config.yaml
n_layer: 16
d_model: 160
n_head: 5
n_kv_head: 5
head_dim: 32
attn_scale: 0.247
parallel_block: false
init: "normal"
init_std_qkv: 0.0506
init_std_o: 0.00895
optimizer: "muon"
beta1: 0.93
warmup_steps: 29
decay_fraction: 0.822
Each number is 500 + 50 x the weight over its row's rms, rounded and kept within 0 to 999. Layers, rows and columns count from 0. Numbers have three digits each. The size before them is the row's rms in percent of the matrix's.

# up: layer 10 MLP up, 512x160, rms 0.244, rows 220-319, columns 120-159
# down: layer 10 MLP down (transposed), 512x160, rms 0.144, rows 220-319, columns 120-159
# gate: layer 10 MLP gate, 512x160, rms 0.252, rows 221-320, columns 120-159
up220 081:500494497459482429414505450418575577559462532545569516463493558552536489406529457532474522604486487536499507471569503536
down220 098:446576445542478498552527519620512503534418488465552457571505467458528502558455505395558592446445489560494527494493516443
gate221 118:519582477469422539499465478505548496409564511552436529566470452453545575530424506398575546472536457567484522477354463551
up221 115:425549528474500477587512435454423519462432522509463562519554445571532493483482518587598549519451363452503480533501559587
down221 107:540494514507493552500526427509492449560532449554454470461455545461464445522586519503510526451500484547556437481493417490
gate222 112:414408496491597461477532574481471489436436504513423557484507564425400535453546476387521440488498492532591585525549554520
up222 123:480564479376450501479559464576455540483393386431421432550417504518474507534450468559492565447470494538557472448523506477
down222 112:464416512593456359543502520446461544434591581459541575538562492510525533482574478558390440533551546512485464585513445522
gate223 116:498537571494485484489567531464500414539454580510479511454508435557480582431502560596477416482462502515439510523532514480
up223 105:466501582457559468523456550505533538603545482522469513436422565516472512503447525416570435535489518499432448415437547504
down223 106:450474576464499466441503497546461560479553498518561479456496475497508565512446503565440481444564511422516471503449556473
gate224 112:531402520503540404480573384407524462503469581564593563512559542524470495555536519512538470562504580631473392459578528524
up224 115:552400572471492492472600502510536501534613538580482567482464481527504497478503508523552449445430547447460513499532525531
down224 105:425530470506508443527473527507460487481440415413495540453562503465533485507447427598535513499576615402513523486470449539
gate225 025:550521555458463585385423521478528560419541463491507642516522549477540447420457495463546511524477604489475440482505498437
up225 025:514522340516504487547592507587489488622453484531466388455467526497458495548553546527481465477484428537486570492477495593
down225 026:529485494521588482454527506600450504552471538526468506473578505454484584444479485405521534512442503492441467464526439461
gate226 140:540545527506498498502452568440563494563472516541517495547412586562425474582497507484486576530490497492381579472519481454
up226 130:474488513577512486528526427502389560409498582504514617516472489521460523552564498490542531452518498543507483466518416499
down226 138:528513458408557523608485460518522464491455485481520461495594465474492511423490460487541424565631524503551492484562543540
gate227 080:461530528439599522460424477525406561524462487445460520470513484525469506466423452558555495512433662472472488576529455488
up227 068:458527516493619516504423454499459565568551491492441463447450553410458564442478475553550462523509531514435458458513595482
down227 081:393513565442496456490452524480457527489512480435528487528493545505548541560592424491565467512527559577457466518511548421
gate228 137:605484436585437580537503534496553476563569394541506438507491456633513486477581525508416471476497522484481499477465483485
up228 133:497435474442426433537436405509529500489477486472494478459523559499589448487518519491444499479497575475448457472604379533
down228 111:619521536522519595550446467540523550518474495518464433503498493495425445487489493427458599438589485525637551570529547556
gate229 089:465498488562565532550513520560518465501427487507520473517496376546533485539526506504618450562411480519477499517510487434
up229 108:512428500365566495573487530531494509463480480422521527494510517538527501524456450488545479658508510529544532475534528547
down229 104:517534566595509476556468512471441411533524481529484500475475525433471521501499485522429547342462525462476438483499457440
gate230 117:518449470567465513475529523459472529533595514463501514540517535591593545552463524494485506517483520526480426543573478448
up230 123:428512488500537405491585568470470512476471518504536426402524501514436607476501508601567475485441522534503554525490494397
down230 106:520491424527432558485434460465500461385592500559500539518440548404541483412529485481436497465475582543570503484462524461
gate231 096:408537378465461499597552485506483499444509471513562449522494503441528533495522415398471542444573520445562572483582460515
up231 102:545482549495430501557470611541521548482466564526438489453509511491581475505551518439450509572479558485416445468498487513
down231 106:500587543431395550541453417592482560427589450464509449521485421449475519435527613482428456458436501473587536475469510509
gate232 050:484493466432501583540460550537505519527445498557414477497534456520476579545529555399566505477546584556519462554398452504
up232 050:471513545556475475461505408460445502495516498441531532424506545421520452571437427538523488558489371470527536423583443511
down232 059:515427509557474494354525508411511565504463467575487418455648578494427658483503547461526489526497496511428488484526527479
gate233 117:506494500606497503521521565525428474488489610540362505413471578526568526460518491550508457488494455539391454473540425468
up233 104:601499565614611481466550470438462482446463396478526539572432477570515588480429548498387523580455413495527591513437514388
down233 113:571577503516545401468469560587471512533539511399476456538527478515566478515501473497473491451587525523515442497508546544
gate234 096:534436567396456526474464525523529484568434569465489450529425487479466463501508522561557510500514488496531553440575407496
up234 095:584449530448462416468507453548502491569527413514504445509602591464450492533516474469472480403516499466503500451493495575
down234 099:461479567597482506488492544541399482483386496490459474553418418528432531465448469494483547572488469394482465457549496470
gate235 104:418548493517448461452434584534479446412524542478448478506519514483526550488572403488497544591467465536461583486556507479
up235 110:429543440538491477565508494542510478607473484559584520475450479511532483476562564449405411486444529510528486552457526616
down235 108:441554526492526527493470516494558485461507574399509469514458507484466444545501592499374475535543437453556563509521467537
gate236 085:447468539454562474476517509561486554479532501567535546587545439492499547488466504511573529490444516486516570492444479505
up236 085:472480547514618478487484562515462547457461444465533470450541488537465454522467532437504551480557506499499487397464427473
down236 086:376426518466599550457512526486537445467460506589572491514514487542563516623549438548459582413505473473530496487523565556
gate237 140:610493519506470402459536531464481476549417544501553506440541496495513503560397497530418512519533489557384491508502563493
up237 118:423507408508466571470433480413568511458573469506477500476562528531436452500472401496589553426474453608517433490461489396
down237 114:556472504572548519506549497499372439572483504456491530490436552497462503418547502534497461600563531556478569454590525454
gate238 026:450499446432481486546488450501503551550508596515534489450601539430544485518462525458445544478593476565510490490585500457
up238 025:395602490398595480449416454497573524463507483514468455576454504538542504473532561486539465515538551470533414482500385450
down238 027:543446582505397429503615425527541499402514521476495530484595408433505470451446590428506465512498474487460530483467450572
gate239 124:485525422507559494450478537481500491505508504498436518456440532456582573521496422489467605532512540573424523502483535488
up239 140:474542499532516546505452486493496507441484460415570445493383442471446498538516501636439512413584471519625469508456556439
down239 118:495561473592451561576529458384487540462498517535457539525529582446497391565481432444496527364466508505549481597526562443
gate240 098:476358510533475511508455402423522487530523479486563586454474475473415678547578587464484533416514532536373464548512544486
up240 088:454522485482520431437417603528526480559457592577489522561595484496402553530480545465447495456475490410482547611523512535
down240 098:445580513436479461527513587511485545530559569462457474583532473585495414466501467526522576524464530516623570463488467457
gate241 089:491578465524441497569501569479602466488502475522476568463486529492512492539544499461479453538456475537446565449384545577
up241 082:562524498509504474516479593585512466489461464531501472556455468486444430603504459548498550447514484413491494478537495577
down241 088:555543560522556545572525468458458569509498590452521478522530538524433514477466480491470398515559472499520532497478528318
gate242 082:450516468509438511478465541473460599477478472422470407514531535444550493504413557495589565589492430482535543544420481476
up242 083:508495491477501467558481447416586511495548526427463543415398482501440536501527478481407524468422516460437525461527454469
down242 087:490467484622598492456485493544426538525535483490548485498531522486501575456463387427426451546528452560473481531498473488
gate243 127:530460371466507520432544431458535544475539527484389536454488638516431545406491511504589514517455506554534538374531538462
up243 119:429509545540509555579540518570571494515497512549519452508491416596525457606414471571475427500449414440543499455623401484
down243 113:490468465438454516555519491562500478509488476502562598482501448458525454480560531594479441475493460472483463443475524572
gate244 117:384532555455502425517492488489511474530529499574515540509542451542448455522590469470492581552639553409560453540530431551
up244 129:401520519452544481519541474537524522499441493469442518473543329480592557508576498497470506559515465414473500491453533518
down244 114:534493385546556617412529482439508472458610548460552547497560546464440441442598501505498541494501465533412482426549497506
gate245 123:497486496466421525494530544498538428525538549511549488480501556519476375499520484446426506436496519460481560544582485607
up245 115:518520474433490487453511417526484582461480461598452544541415542518533583588573516540427446527453527453540459542453510597
down245 112:511494475453494455511480518545567424523539469472532535392487504412472491504473591514522525493624529445433467455461509476
gate246 107:543503469526474472504421503483494458431601502543530479473475385411574563565558479550512603544419539579490575509627436521
up246 093:510480476486440548473474492514437479478546468474548486530541512392516468572534493511520493540452509452463516503575439597
down246 106:424500483478467487480543520445566481582438464502558524506521576514476436503454446497549447485528557499606488443472583476
gate247 105:536448484435480513484480505474454507547456473432513552597441528607503565494502476544495400512522537558423500465520539401
up247 098:530550515424484489634446540454514476498523582582457521458418573451496558512540567507525495485543436446575517480526451462
down247 100:461450598473495464464527540494452504468470496513492581529504482507578612458502516496433490569414557645504535480494506522
gate248 115:504484433572470496488513522506498457492443534485525506578594538522425558546512469555420507484443563599543547604539532529
up248 104:485487524517529515503484489543548477493417357571511518529543525541470523493443568607459432471513436466484467575529538442
down248 106:446555450444530495475588472557515521504465512428493528456481514419478510451581557554467569525528426522593502554582519479
gate249 116:486431457523513490499401536519536506417553466567475430539456594506455538507500480461483579502520635521543488464519492488
up249 118:417446472465466537448511499534459460526490592514503500511463456462442494519603560455533447479420518509501539529447508517
down249 123:543526510502472538471506456463424502526482601498486485592636431480537441568446517501410461498494474576405533493552646508
gate250 066:484490521551442506476477427513465508491496471433550427547520509427560476483554497505477478505514526565509555540573569398
up250 066:470462496505562553494521489501540552503427491502499566469486539524609508410572424548604513484597570542459493501551519491
down250 077:501521468365420494520458461501550599494442489427533467480512553425411535602435504491472459457503544511536557539582459570
gate251 053:650434491493489525447474519573460439577477586486488482545532534509487502525468422434562469508545547485517479506452462583
up251 051:609475548553497530495472528552413507420486564487502511565476569516495594582494461461596535558590482587450505519504495476
down251 062:565555545545491577429491451607417524479500566497565582481512490517497501521543489509516522458438509482551476585474585447
gate252 072:538534583483474426508369479446560560524530536484544416433543517429472575498493450569509493466458599409509587481437322543
up252 078:519478556579474468415500444469539424501502492440507490507491485464491538441455483414479519431502486544407555469483524476
down252 082:433459503490561447542645568458416513497436520609475494439517466508510490510514497506437535508590538468518502540527543490
gate253 084:489515528497572427463420422580450461438490520419495548499446428465587512480509463426509450514564398477472505453572509461
up253 105:411519478452481564469508494445501531472430453473500462550556452560495572441450459497514525474485540468473486417578514584
down253 096:525533460560395511502516469498530454510484496483583582538485596491490479591570525559539436392602497536511490535485444501
gate254 112:515490525388486555510551495540523450499561529493465461462434467528600382501488485479400504515501503581477589422441534591
up254 100:519463457460515513493477462480536414510475511412505561550445471378574477461483457413490490568515542487529517454418520533
down254 113:444507507574496455480449543435381557546413493547579525420472437532518558442474462550585500465545510569472475438551473494
gate255 035:510487494448533537464454436546549463532513570426451545453423485524346486486452556563469604474456512491577554606595490502
up255 032:539514479515491410517534590485434497474480499513503495508538505435534482525452474432484405550546473512494487461458502416
down255 041:532590546531523486557505546509417444495468440376435445588491549477452526549422499549439451547418496556513518446478509426
gate256 097:459538425384572527523448482530408461382532562501446455447478472451496502485477502554629506558460529451470493545467445497
up256 088:548528454507517483516473432443476513490606505500471517450439567435580422480499488574479476542414505456551585501557534398
down256 096:533457603504525615560559487436516503416528532480484562567537487497564489483511429537503496506529488470396516440591596547
gate257 104:533443471474561477469456504421441549481455487489534484602555561477487505480548508436501496519535432490495454600450571501
up257 109:466464546391506495509451488555495519552507441476488483574465505494422493498425511498557473376454474472510487363499579414
down257 112:508462414608505514496562524513503471442506466450503538429498461487458436448545519463574503558439499525516504591622432460
gate258 122:499521583508548479479547549456520572460479534467490483470549500450516510531477499455503438419557428524454540473571400554
up258 119:546536510482442434551449547548480405506482552443523473460437509431475476434452481542563511501380498472505479571475590488
down258 113:442537551514564466497572551472455530496401509453421562558556469467535470426591484487439451469519574480448381496448453494
gate259 089:342476521439508548511497509528514551517487496539462399400484481401502544512419469563377468504468571497377508529500506490
up259 086:571483509625456448478534531470452476483586558471513488500521557561526445459540435490547457491588529504558426545551433463
down259 094:555442368496459553550549499460476598566470439585437514497487483537497533510501475420508460480598501490478474522570509506
gate260 099:557525515455488494550488419475528476483488564458485541509487484495482491454507520566559589513408534414480489384496403505
up260 113:482497440541453482439485499462582435515464498465500505526558529504514450470533558616491527492505596501599541479628523482
down260 107:471471431516591494598444488512399625456530506551590482486419561560513493447531495535513485490483522459520535558440509515
gate261 111:476501457467586426434576487442528396493516615454507445561448481538423585456506465614441490454622510437530543489549512418
up261 110:470540559523441474546484534505489545430520439625528576456404425445502523487500490572499454529547444537479529542486443516
down261 116:424525548413555478486583513320560467399456410459547517575520555547446495432504383428505451489536541451590485515487471483
gate262 060:520570408510529523460574565441424475501500503548479397506465426473553559509549470499476463438443568514450465493514459505
up262 051:439470623525460503519528478541444444524450415512466469472549472464464443494452395504421503504507484516473470556570565488
down262 063:514510584428518541449437511481496468547523470580602564469608557403526412474457550491451419556524424459526505420476575551
gate263 060:457485477525450435457533531513489494483434511515512504507555549415519453440520566564496491454403453491460477488506454539
up263 064:612557509499408459503524453507435495465500485447515494582534438554581538418535542447522501421554468597464503558431460442
down263 068:441492515412559474503513504506418474433531465462536446434548477450437410493512414481462493558506549497434414523570497407
gate264 092:505407501497478487482449481475513475522553560500532531514504534537569455544524440465397473570436544444450510509485432434
up264 077:480605549528621495516522550639484554501460469493478452469479444493519623442487497543521496516567437545505571492489491506
down264 092:557417491474460501602501510498505433528552363551540541568521504494522430496457538501559511543471556518489543492496515448
gate265 097:482447505518456510539531595554595586542536530401414510516454459519536544487584561597483389524578496536493605478515503490
up265 109:459487481531416444466490452569536508528536559509500414567515474411528512507487424485551524626440535521446468552472487516
down265 097:539473490469488495499501448436531394540491448495389455507411410547504437439517469571507510518529516463451543503491584471
gate266 087:516392479502590455463502519509510479465545574528530470572540600553499568527474441434537484515530444585529480507515489406
up266 086:514484526514472473530553555369414506472492458481487398472503470515461470459425584481443467485514502439483458509521525452
down266 086:456505541379509533502490528505525511536553572555508450490473515481462559446529571490549495513468518478488447489517579476
gate267 099:572501515560547561545429455500452472525538496519544348549481458562420463505501517521540480526505495555445460497476479521
up267 102:536518522498507478502488450460558427550433515433513505520482505524450536492603521529522445506422476513568446444535476458
down267 107:410575485434557499474532491545516542485574516503467579492481493553519458470443512514486534489588469532449505535589471546
gate268 074:457489584493477635518484552560552431539564453514517436495499518627468526459421505457430480465523562483598474519434522512
up268 075:456491557448528609484485520526520455458553474485497460434512473566465560427442491456454497489470586391576539495490454484
down268 082:529469459551418523445446504552571485471506477535434513441446532519475545444473495482529564660451438451652578588576559447
gate269 087:522604437569454533373584478491549594514470459523477504485537508463595496538563521470464446460523547503514497495516464499
up269 085:442468585474566486531407503477454485561450486481498488479626583578479511342463483438469564460448437478483434507522540550
down269 090:536535448488594531520502590498540596481512451471517546443463479513395509433494464556472496531460490548596382423449490476
gate270 124:537441614495534547472513503508564507535513490495496441439515461483495520468500521576594472504466406382479426519533521511
up270 140:455430504539424534509492518525459477503444545489474531511424493479532531428486471483491476528595520522524472483570497447
down270 106:576481550510518427432425400528488429567512532454471520549535438561481504546459517511481558574489582427445527435470486475
gate271 096:491480521499535457514449490424464531584476472483455439447462482497453429433430532508440425446414528436522461516607541416
up271 111:501529444529396533504487588500460563496487446468644508474498510464542526530542520463554381539496484520495511519491506553
down271 109:529468523430434419564508453539522521474499554431601482477484481519467559513430464437439453506406548505481493480482443423
gate272 111:572532448429577465500412555492533483417535418503477514560511510490514490534427555473544499516512461454523597460545518510
up272 109:508611517474516527480487468403416530520476434575510630584588469414511497471518478494540520559445444516531568506537554541
down272 105:580504438544464567533536470631521514435574486484523471443530550531481499470536521389489519502418458573506554503491424492
gate273 076:476506488419509506475465549558428414479456550494540403507502501490506503513474492530601540462470547541499537535500552570
up273 076:507484450451470587486463492569439534469423433547471465431537495513424566535473577521564469439497476524481446481553482399
down273 086:501568477454457386471553548435584456480480428471471504442539513541531458529578554538533575524454588491496538513554422483
gate274 056:515510579489542554583510523581436470521562639483505496539532493520372543442527439534547454530509562449528485449396511406
up274 048:485408521496499586535507476506454515503496516534491438558393451525552510507536504469578447520479597526628475540417460533
down274 058:483458470470449500586431516487493515541503433452486488500458394505605576572526482548504501513444552550390562528551575542
gate275 112:475502515516439421470583479600544486595544565456545503547537520459456431531508471534487513452454491621602533512452522462
up275 100:542446453543553481442550534544416418549449540549537451510610541536393418523492486501525563543504521510536436476507499444
down275 108:500500481453553524456442472476507555578528605451552425470537580525535458480489490524507530571491428418414457544505494589
gate276 124:563508453459452458483490509476541565522424401426590485525512492561503587589465513431482544470574495447583532476378592464
up276 110:565503463561498558499468487422497501493427533450490385552492449468446535501518547537415546439584490515474509507549527470
down276 111:579549496491479530499579471491436479539557431397469542514530475484450433435497511453539486545462472471506510468407425495
gate277 078:519469553460543502577436503452461420539545585427461556484478482471512433532519518485467614495552500371418507537443475482
up277 079:591470584435515455407481464492511450508522359553549547515548438501519507469431490520538421546507501561574544509515564522
down277 087:546377428467549450461519532498456522555426455533498437427520486553536587533553561517487517505541538480496455509483570437
gate278 061:446510501478419542499501504494496420578495503462518463547517432450514533414412521508521570517574501483486477467543415467
up278 049:503525497477561501442548489500496546425501498581528587456502546532462465532551464505490510430474480533456514507516598541
down278 066:511529571511449513495566475568509489508442498529516559483506387543557511525434537502458630496462490446515350411419560514
gate279 061:518486525484490458474523450546529553585414427486453549579521483545550542546430557540461529595440460478508480477552478534
up279 065:500531525583466506536551423478467476550548427514500531434561411495634491522537551531432487626551481442546490469551443557
down279 070:479427511543543553422505550381485470465477548495469472491474549426388526454504461537543499634487416459553487498575426478
gate280 053:482416500603489474447514510514527453461556512429529545523494423481546491400569439451458438482540544586513480434458450439
up280 053:534533545451491442502501510502477508484484523591428429493470443510532504538535540467542551518475454432473499653491444547
down280 062:423481475539499568507546424506518502519462531593510546499553556499538444510446505498551462565507516464505483444487505458
gate281 087:522467493532561494515494456391417452516494439542489411466515489450538541562407492478536411458452433568542469511580574575
up281 086:449519620554565474511458501475489479451437486536505521437528493489528540513427523503511473446483467574531482544533503578
down281 098:475474562511542568434510497557384471406480512523500416555507477471469523399466480419456455509511566457532537508409573550
gate282 113:373469434545492528536516587523515433485467616510560512481541445424510535573522527447443527411531536431499551509396497488
up282 107:447512452596510436533516523502560484536575612526456618499469522547485478516553568502415463486524453482461441521509549482
down282 103:515432493461560538351517631554552552486448586431423527568573458468613421502506506494485516499387513381501437570509472505
gate283 128:532512497423548445516471420545582455508513387517375477507529490496557456472477481488517419507562522477446487477467438504
up283 128:587490530514534529447501552420433386494504493430550507500395520564374532528506541516501476500553615446552495481607535514
down283 110:535577609475452457539512510524521520450503510517538554516547482477560432521522518473558703479479530432492529551460549436
gate284 122:540482510449549500471476538538404426490530529487385525502549525521466475560518407497485471507524510513497447525477509448
up284 103:571516488427546515537535503480481438514452481569509522456519501452560478618541464523482552537499496504618496485448510653
down284 108:517449510452488516487604501510434496582615504562389495569504509513559406512455516503388456536512456487550540525474511467
gate285 109:622577562489496459520514540611474594434560461406520471524486486588533531472417526549536546495517466536517429505492407429
up285 100:495496520515505521532487471599506526509530531524537497491434508549439474461553521511482543572526497559433478451535383476
down285 092:465433490529463496482490470469507423654452554464530538624455517506448498526532577476541560471464487607414529563479558509
gate286 094:578529528611626512512549507472546580493508569494450529453515567538479480591561479515491481460486511618477525476370468500
up286 100:421451551375491503486574509444465435533593458522518508470569413559649475480461480593468584507448459618448531472527559493
down286 096:467446525492456630500531466563533561553414519473513585475465532452451612391575505504449491489545493496478517437388462497
gate287 090:467617536519536525463399477492420576515513375492517527420431451450515495482525472486437526538503444464610580482546588437
up287 082:475662440536477549458527526490454517480596399538626587421366469475577489512459444496510477479477523459636499513561563429
down287 099:511477483471460538533539529461507496522461537510424508455533527579487511405565457401498475488517518429475467503489512558
gate288 104:472471492539527512526418545482569550585526583548559472491548544466529547460595458527545452494506526500523616560530449402
up288 103:553410521582463495575562522387524509508539474536559542421467482417480463516479529482445529457527409506545584625529545524
down288 106:460449428367443471575540488579546498558510448418499395532534493530401504538456469489536566487426540494558503487487491547
gate289 033:513564542569460583514496488472542474515485439491534584505506520626425473498608523537505424536518468468530441547436507525
up289 030:480542475510569508468473488474574525434419479598389470522487481412406540475469507557544450423436478417465526558396449502
down289 033:470508557583525487451573499494500487588493486533521515496481453552506537591558469473513508576432538494475442507498508518
gate290 123:550528496504574454520562540505540569478598538528458544471600414474500493436520480661571501612443515559380424556393466477
up290 132:515566524535504558521470538466542489483531478498576515487452503455506463486540550556470479463475523586500497494425544377
down290 108:530504460494454450407483554612506494479507456493487484586594461456471514433424459568551512496526544480464476568547453556
gate291 109:519496496503523561499415491494493404506470503450401447398546460480596490486461573561564495595473408496497494548559503425
up291 107:488516567478398515425445487472479474510489487454381561562573458442515540501575544417475459566616520478443472491470461453
down291 101:490504524519549529600532580489492481536527444430543508532430574441474612484475568552548490464565639446474489491370436482
gate292 117:518524480505568511509447459384541522522536548617594547515519553496429428501490445540444501502505379537495421530544577536
up292 131:495504516526485471450452522492486557454576469497558541516472516483638424486583483582605460509495510509486489451464493572
down292 115:417445556498408475491501535537515526484427506443515495480587449464497562615448552445463533495507547522499434509439552488
gate293 119:527452545468525504530549530457489452425532528524521456468482500607462456476484539457433463541516556458522515487513519524
up293 112:439575577511533542534450496419441577499523431525459452446484545355559462539446437519502530425513569509494464514531566540
down293 110:519516564455540441489601561514491466438456462445521564533558481558405413559601468502411479532528575535435448455462410524
gate294 113:423495467515522458556493425428472505480560536490462451558481469524504569447538422495568463533555416574558444422427526553
up294 114:507530463470390496526516504586511482482550558436570455503547513473447473570490515505477550457503414608564494595460464511
down294 108:536506566479503528491523597546454570611453418462516547474479479554440472412466513416526507538496466489499482443415492466
gate295 095:565521464559481439548501462486524531519489501489475442574494468441421452490432477449529505445505585510605584458417539572
up295 120:493611586442542626509483429627491446457535535491516512524519354466504418503504457420581612510471608520488485461425455462
down295 105:499498466478658444518468511467541469467469477441493558440435529519565540484591571492394522487457500518497520556494498508
gate296 053:433540512569497516483513590455573503525486502515498437482495607483429533616569333576467428507541498524591459450451470489
up296 043:516559503553456561514539570473546565496466544511463434425550556503432482578559327585477455474512454584601439499478450496
down296 057:552487498549514487497461528528552555608485486400494572498573471504560495383534573452385615518450448452517410494503490501
gate297 054:479501501509478451508432519512417493440388503533575544401551567461578553536482494372511459615472518372544502510601518424
up297 058:406438494542514647518555462437550471502514444414478512504455519535393434504547472609551562460526497584484539563442497486
down297 064:466512436442490436484536507572596521535532427535488465510568532485570535594454537499463537642547512455480359444458464438
gate298 117:565484494477485401493523520472546490468470496501523490571481546560473451425504564517480471485434402479436568486595518555
up298 123:559388482468543515526432520471516498540491568440477553396516521491586507541413421525519498595573548517599455514496513554
down298 110:465493442565545505542577527490547497468479470505552484596514588443488497459574482519413599443504587427420495429485459503
gate299 073:516573599448510587509527473554492397475554446447517478579455459533563461567519495511469465486513565545502478511437532431
up299 077:451406528554493479486489533530420577581528546481546599461614517544486360467465560363574500505454520523402551483475482479
down299 080:531488434530485494589537425468553470522453436543497446501534516552419520593483538526455529472452354487543522485507508514
gate300 113:543544458437578526422462423393538538367461593480589483579470440445493470543473560573495472522426468549492502497481439456
up300 086:595461492491561486447488437361567463371456571550574569524527448445485455624503592525471473522440480496513494557501559454
down300 119:616502522529514488514475505482400492498561538446593558462440549481538415537472515442498480570493512432473503497530569488
gate301 124:569557494625509524496601486471518486452548534442515451469503417473597436520481546564504495510522535468547465460515444503
up301 141:540511499526493531531442543474573508483522524579432533459517514441429490387488407564476490540465548506555517483503446483
down301 121:561437449338512508513536489432512577432482486517571542457428501536495560507494615490510491424459407507413480517462537435
gate302 115:511506519586445420397542476512557506469540636530588518508479442493581503476476448518540483498563436500515482510427452498
up302 115:481531537423425522476547642519574401515510437385490497429531579534453498490448440508471528521487457455517480599557530498
down302 115:461501502504540487494492557498468474536467517535612520524466573543497531418591532486518456393572589489506445480550401434
gate303 023:401613538591543487592495428412536461494524512475470515427496488493555445453485505439455552594511471503541462511448464507
up303 025:486419504425407584486502509570549555472551444582439428524433478506459485479511429472460438386495566509488599440548482489
down303 025:479559492460575447480427534438486467458462472463508521503537462477526510425455449472523527510466506489471596360473535575
gate304 027:482513521542580522513448550481429598466557473489564407450539506460552502508493494570553519491513422499482471488565478527
up304 027:543440454494443450562545467516569421512451535511469590529487489488488503448504514483402479499500560540505498515460520429
down304 032:576558518536422496476575487552530384599386593554551478526520594482490559493435572522443500551490578512477531538582529528
gate305 140:550556465491534555519633531446453512541497478484514530469379465453417407455476456473477531499497491441525467483572502529
up305 133:448494434446515474443507585559551502467461601519595555540524529499452457386519616629622501591476495546486504450450475533
down305 131:532377537536559458498506540447531459507522505528519465549545530481519544598477620493465557496446479496589477470526449511
gate306 084:447460581535460546525417423498464490453549485560484434511466529463562444408415472382497583613435474484464464470466595580
up306 088:512532526530535534500413419510531491467570519491406534522421554509598425421437469505422530553458545433501573486527517520
down306 089:454520383560505550551586483479482465525450511491493438480402517575508577531488463508476440491586517461572440430503526423
gate307 087:572393536468463467541486470452549514506412525458506404487440533477490579412525524547518454527627540489480495481421491574
up307 077:440520388565481475515424486517489574434554589546457459505486610439519542457542486473441500496452437412406476531566466483
down307 092:488478486485417498581549495468511487530472525527479572470457584543443482445514517532527517586459427490499502492534504494
gate308 031:521440557478570544487514504449530510524511446436462456524523543548584539485432538574511540496515492486468511411533493506
up308 028:489421445578478431407456512524513450562518474469522486542484551324387440505552485501444518590438544543509528472489485453
down308 031:484319461544498417555517538511541551395446468550489528511498494417561449551534420414470560536507500481461551547601422454
gate309 125:498466541555435560505564463529593346524555520543459497463406502545565514492566523405518619511462436463475501468556512455
up309 122:557471484420432470423514505536440528472518515460560429523520467539503484497498546483576429527472486485434521491513450486
down309 103:573519505512506602538512549445433411414592489544517536532423516564461531503416578474424512387491475470530487503405537541
gate310 077:454446460469513508539585538508438497484527481493492525523559547468474452634582512551554580487465516389455466615594470433
up310 071:608577531528487419531472460634479470587410507519427531554414558483543477439525393395558469486497537551456569438486542483
down310 084:590534448496512483499395569504525456512560458540549581462527469490538583450466491499538415543575508517490444425568557544
gate311 117:476529484548547601483524536441499506583591530488542436470466503458481551566437494516556532571502459522509497474578516404
up311 114:478493547365507520483494480526542467535475460486558444508523498505500490439479475459401508485609520510464539502453531457
down311 119:545471387499482473564547451463466513546655524605570583434487449508514593510459510414491466513498517394519514485460548469
gate312 110:515543414546461526601506416481539594485553484483501529445368437525531498574501496530526392510531542510498492499481502521
up312 101:533437564485520511362492415563446549466491477523510472530497571424474598437458512541440617484563448542481376506405467442
down312 109:521526486479476548530527539476439498377454485499494423468437576518499479549516449552503364457542518570530504508487512544
gate313 123:478488484481598469490511524615518503547425406454362507469470524511526471397483559624471456480533456474527457564566556509
up313 121:577494486403534535456462483530458515407537558484565543527434444521425437575478532475588559425531503525465490528469447515
down313 120:486579547506464469447554481595532551422445536436411460462488555554420461450430480587496447576519455485485511443512577494
gate314 115:417453464537581502529544544459507467485493545530545444526481453529436488451529569440456453600545543330433531509522510511
up314 116:504440481541367479515458532472488481508481491517498627457542505527534487517512424498537436411386458547501559555510553601
down314 119:454504531434470533534426460611530468509480501402471422525404481497485515431552545566440449457493512527403496523618669592
gate315 104:523452596528446463519552506454504501401424446481431509515463498463621461417542513429432490531539512467459511530441433478
up315 080:518515548480449534530550530427505501439481456507454493513468516451613509382525486383477391457489562453457536572571538447
down315 110:491540511458432537480495575533470501546526428415501598488478507550491538492538488464574447488385522439563465489577505511
gate316 073:471580498485543517452517563489514499470475511478531475497603494509540486536464499441462443517441552553646489503477510396
up316 064:513556500546499551468456477534428472596491464488461530521513542447448464486642540555440570555350561414500423451454516512
down316 078:470512472555573535463532516405513546570519595544531542556488530533499403496538536543511575501499534494480478492471547430
gate317 119:472500609579479474413575468541535501475530460537474515513527409501470552569547583554528513595504506499389433533601465484
up317 111:575548479457500522554397551575536510527499441503465564481490543485518535525531528543554587522461507519432560409474481531
down317 113:467541448497607490459576502480413559502550501548520457551587497456507530499484503478429514466441526458551568491545449496
gate318 117:527477507472510491400494535425491476437556498414536506511380469484525494571462423527394554498427555542485546490427543506
up318 121:554506459550631483560513466571416489517484440600439541524478532404476444494522463459526549481346414509513435559428456518
down318 119:492494585477455592535420477505593504483474496448565461578557537369472527565512525511467457413558508441526490496508537391
gate319 095:512454516564456526510430468530592406459487452464525464459429404510538482480491495537521500461563393540529476531542519533
up319 094:499419528503486494522515540469479561477534471565530429472414533557517494520395397543470452482459459412583552553467462431
down319 100:464552355549492515516487552536575483431452534438504458552493492478515496483516512419499455502584478499528504353496384569
gate320 120:431461552512540545522540552429566552466455470509467491558558479536504470432555487414511565548599575478435496487534514543